config.yaml
n_layer: 24
d_model: 256
n_head: 2
n_kv_head: 2
head_dim: 128
d_mlp: 1280
vocab_size: 4096
activation: "tanh_gelu"
norm: "layernorm"
norm_place: "pre"
norm_eps: 1e-05
positions: "learned"
qk_norm: false
attn_scale: 0.0884
bias: "all"
tie_embeddings: true
parallel_block: false
init: "uniform"
init_std_qkv: 0.0224
init_std_o: 0.0
init_std_up: 0.0224
init_std_down: 0.0
optimizer: "soap_variant"
lr: 0.00797
beta1: 0.95
beta2: 0.99
weight_decay: 0.057
lr_head: 0.00879
warmup_steps: 200
schedule: "wsd"
decay_fraction: 0.691
decay_shape: "linear"
final_lr_fraction: 0.0
batch_tokens: 262144
seq_len: 1024
doc_mask: true
train_tokens: 1125000000
steps: 4292
dataset: "wikipedia_en"
Each number is 128 + 24 x the weight over its row's rms, rounded and kept within 0 to 255. Layers, rows and columns count from 0. Numbers have three digits each. The size before them is the row's rms in percent of the matrix's.

# layer 12 attention key, 256x256, rms 0.18, rows 214-255, columns 192-255
101:128186154151128154165094137135140124176097104136138146188099140147132091136110213098159170163122118164099122143108146173135124106130112159123123120143110152125127143115120128115140126126143114
091:119111156114134107133119177116118132097168079134112133104137120084162147160130070092102087150156162158122094134098121135098131108116133104132113120131137116131124214115148156158137144126104126
078:120108116146131094108107161124108140125097128155108112092100155153118118172125146169106084105106085133115137109166136114115115096152116135146147118100177137159096075137109149159073108138153143
092:142096121127123126119137098059109186086135120143102113114131166119116110117130153129103126103139112137123098135109104114155112109168127170078123144144134084114133128081114149150164174140083112
087:124108175145121120135130107121115105125158117115145142111158057142125166121160156113135153217152142176106120144119112165117149154140119153125167144121116161171131121116159104139086140114108155
091:154138109119119124116116094129104164095118135176143105115078102117161147137116123154123135121129121124092179120083142097093089106110134174151110155092061140118135116112130117099112150145131102
096:124146097112113107092131128119117148136115149109127149132095122083111158120154171126131110147123133150127129117143157100150070131130174102117119088130163136169111158125113128157129093153155104
106:143081152142123115142109161145111139138087096099118143136138112094136166124136108108137132155130144152122129095133116162118128098131156133147138143122142146081121170169112140131095151139145114
093:144181119164162102118139115124109136089115141073129102130109134112151153117138114065083147103141147137159168115096113102142110132104136103101103132084076137194073118113146141147097129143135157
089:137090161085134163173127138151138098100090095111079114147144097126128126113145127104154085107106139133159158090141135172125122173159140100140107150160109070140179145102128097157146116132149166
094:149108119136140145140143116137125111141106171143185094113193109131135111137143155161112161161146150144081072151135117129126129115138139149112177143096123189112122159141134153122126147127124133
090:120138157151097138143092153126124115095167124164147169090118149147119155117143077156101128130162143140123134139145121133132114073120173155136070131141140105078119128156151124139129149076126095
089:117116130144159091120127134126113084109099132136075169132142109102117124124105101128167131137085132143136128121079126119171118159156134184156140162112123177118161143172123169119122160116129117
107:114139122176143139128149159123142183144153069129172131125120143119154100122158101151121126120106116087133106134122159151109124132109109098133121085091136151122124167124139142141163142154146116
083:092165171134114139103168121096108156138115186126119108131138155130121175120122134121141109129116104115142116113137126131117130121132173136130110107137109094140141118142113188120132125145132143
089:125135142131136083102111115126167132175132136146102065141155173099132087093096144137151150145085137095120136093093110129143146141137148122137125164135107105138149112162160111114162138161123097
088:146146101090127111134119182163126175098102100138093132168171142100120140136127122127147114106108149120141106124120127133116154160125137132109105153116140120159131125107128134157150127126157168
089:098086069128180103131130089107160153109145077148147116103133116133137147124137129075134091142152159041142141112173094132080136135119118128145158131095101167126131122121129112091111102107089108
085:121132157098070113113139117090143092151112118173113163112087151168145121084166145127154089075137144104124147133117136134135139099137149126141150131151156095155136092163164133127109162176117107
080:104118106168141122162110131098162103120131168133126183121187127138103127108140105149141152193140080142141124119119128114119166134143109095104176128170161121115125110156112128131121192137144109
094:102103110123119105122114133148140131115112133122144132136127131162098106104119135157115151118166147147119154148179130150127163136090100113149185144116144192097125088135139114132150137085129114
102:110142123133163080130132137129126121121133100103117189146084134131108124088096110147139113095141094150136131164119142131125084111127093107126080096135133134165124100139130141108155112159119109
092:125096107122129099142140168108154132153141158115138075136148092149114122159134121149110131110135114116155135107104137119133121092135158072101143150167106183132129136163122168158142162106124094
097:131141181173131174166086147102103119060152155123102103146125116159165106108141121118152100165117154124146087144149127108094091158121144130114127085137119158125094102132124129153131123092152129
097:123107096158159121107172123147109150151128185147117074115145112091157112125134181130108150111139140103130165104106144118103122093156166116119094097112127110169102121119124133133134136136155106
089:145111126129149100141141104152097153144105092200079102095064124127133119167113171125118122109151101139148126139102153139157151115132123160109096136113104129143127145137142167119134110186137150
097:118155147158106099097147099163191179112140118136147130102174128135136128147133111136101109119079112113177061160117177120120109106150065148092148099115138131137128182145112095117133105120117166
094:141124162091132147148121184158148160116106172157120143132097190140149189102138115154127162102136117147149104133127163127117136142104154135109150121162128150144128192171132140127122099134166124
090:099131106165135117161147141115128119135127125121108139136151135085156096150181137147146113112132031155070135151126130149166161148125077144146104086101161145135126134133205133113147139135114088
091:079139172142088132136101102128110154107136071105171179111133100142149087097123136159112111166142106133130044129133104136161113110120118143116140140117115094096134137137133096171133155118132141
092:096136155133149111124110129133090136118142143096091048097142118149085103091144138130127164118133124112197158129138115112137110143110142149143091123146098200059081173084112127129088126113171103
092:104137130138122088133145107146116126103095107127143162113075100154097153117126104126100110088117129115121176097165155111094072093092083140156092128135150093126113097150162099155152146131165143
095:120154114157129103122143086156178148125116092138150081130132150119156134156115182096108118092118159103138143087115178137137117076135126145119161119164106133124138145115119141108147178111154159
101:132083152167115120197121136106157141143086125157145140142132115148124090139134118135169159103143080135136110131170154189156157148131161120126116142129147114115154124118128154116136147138151134
088:088117124065126121147133168140158084158188133107157137151154130144104125109136107116145117145100147158137157134141128103120115155141141145175173109140151117160101136125111168131166099132198130
095:117127136099126115106157156065142112180155101158117098130158138105101116121098116088177124144127085147104113163119148139086109129138130122113098075130130111135161102140121113116152159131120133
086:110165112115152125112149097146116152157137148120103156114112155102156128172165130115137136106141136157177108154126097138165122133094146110105118165076116095150126134138103146153123116152132079
090:077147144161133096128138136111145138077108122098150159135125133176090112108129095150094114142118142114126127140158114120107107144133138130152125070112187144101099156097142135124137108136145137
109:150112126127163079104155111108091135129129106111106134134131091134144154138102112184124123154094122095084110150155132143065115156163126137153115104130136107137178103147155109091125120186127151
085:104127125161136144148110116151124171127107152133094137108101145132101080087094127122132116115157116062146128083127149077105101140124121151137127158161120130190123113142090164122127103076133128
095:143111071136120168110145124114137111120160120099127117143087134142133110134146125124098107133151123108104127120147166125133118151096114166094094123103103135176155107113125139107092128115066129
101:152136121115110088155145150113163121142112118157076142102113102111068129120117109101152106121125141189141164183106106144141132107152141123143103186120153104133117171140151110105118159108105107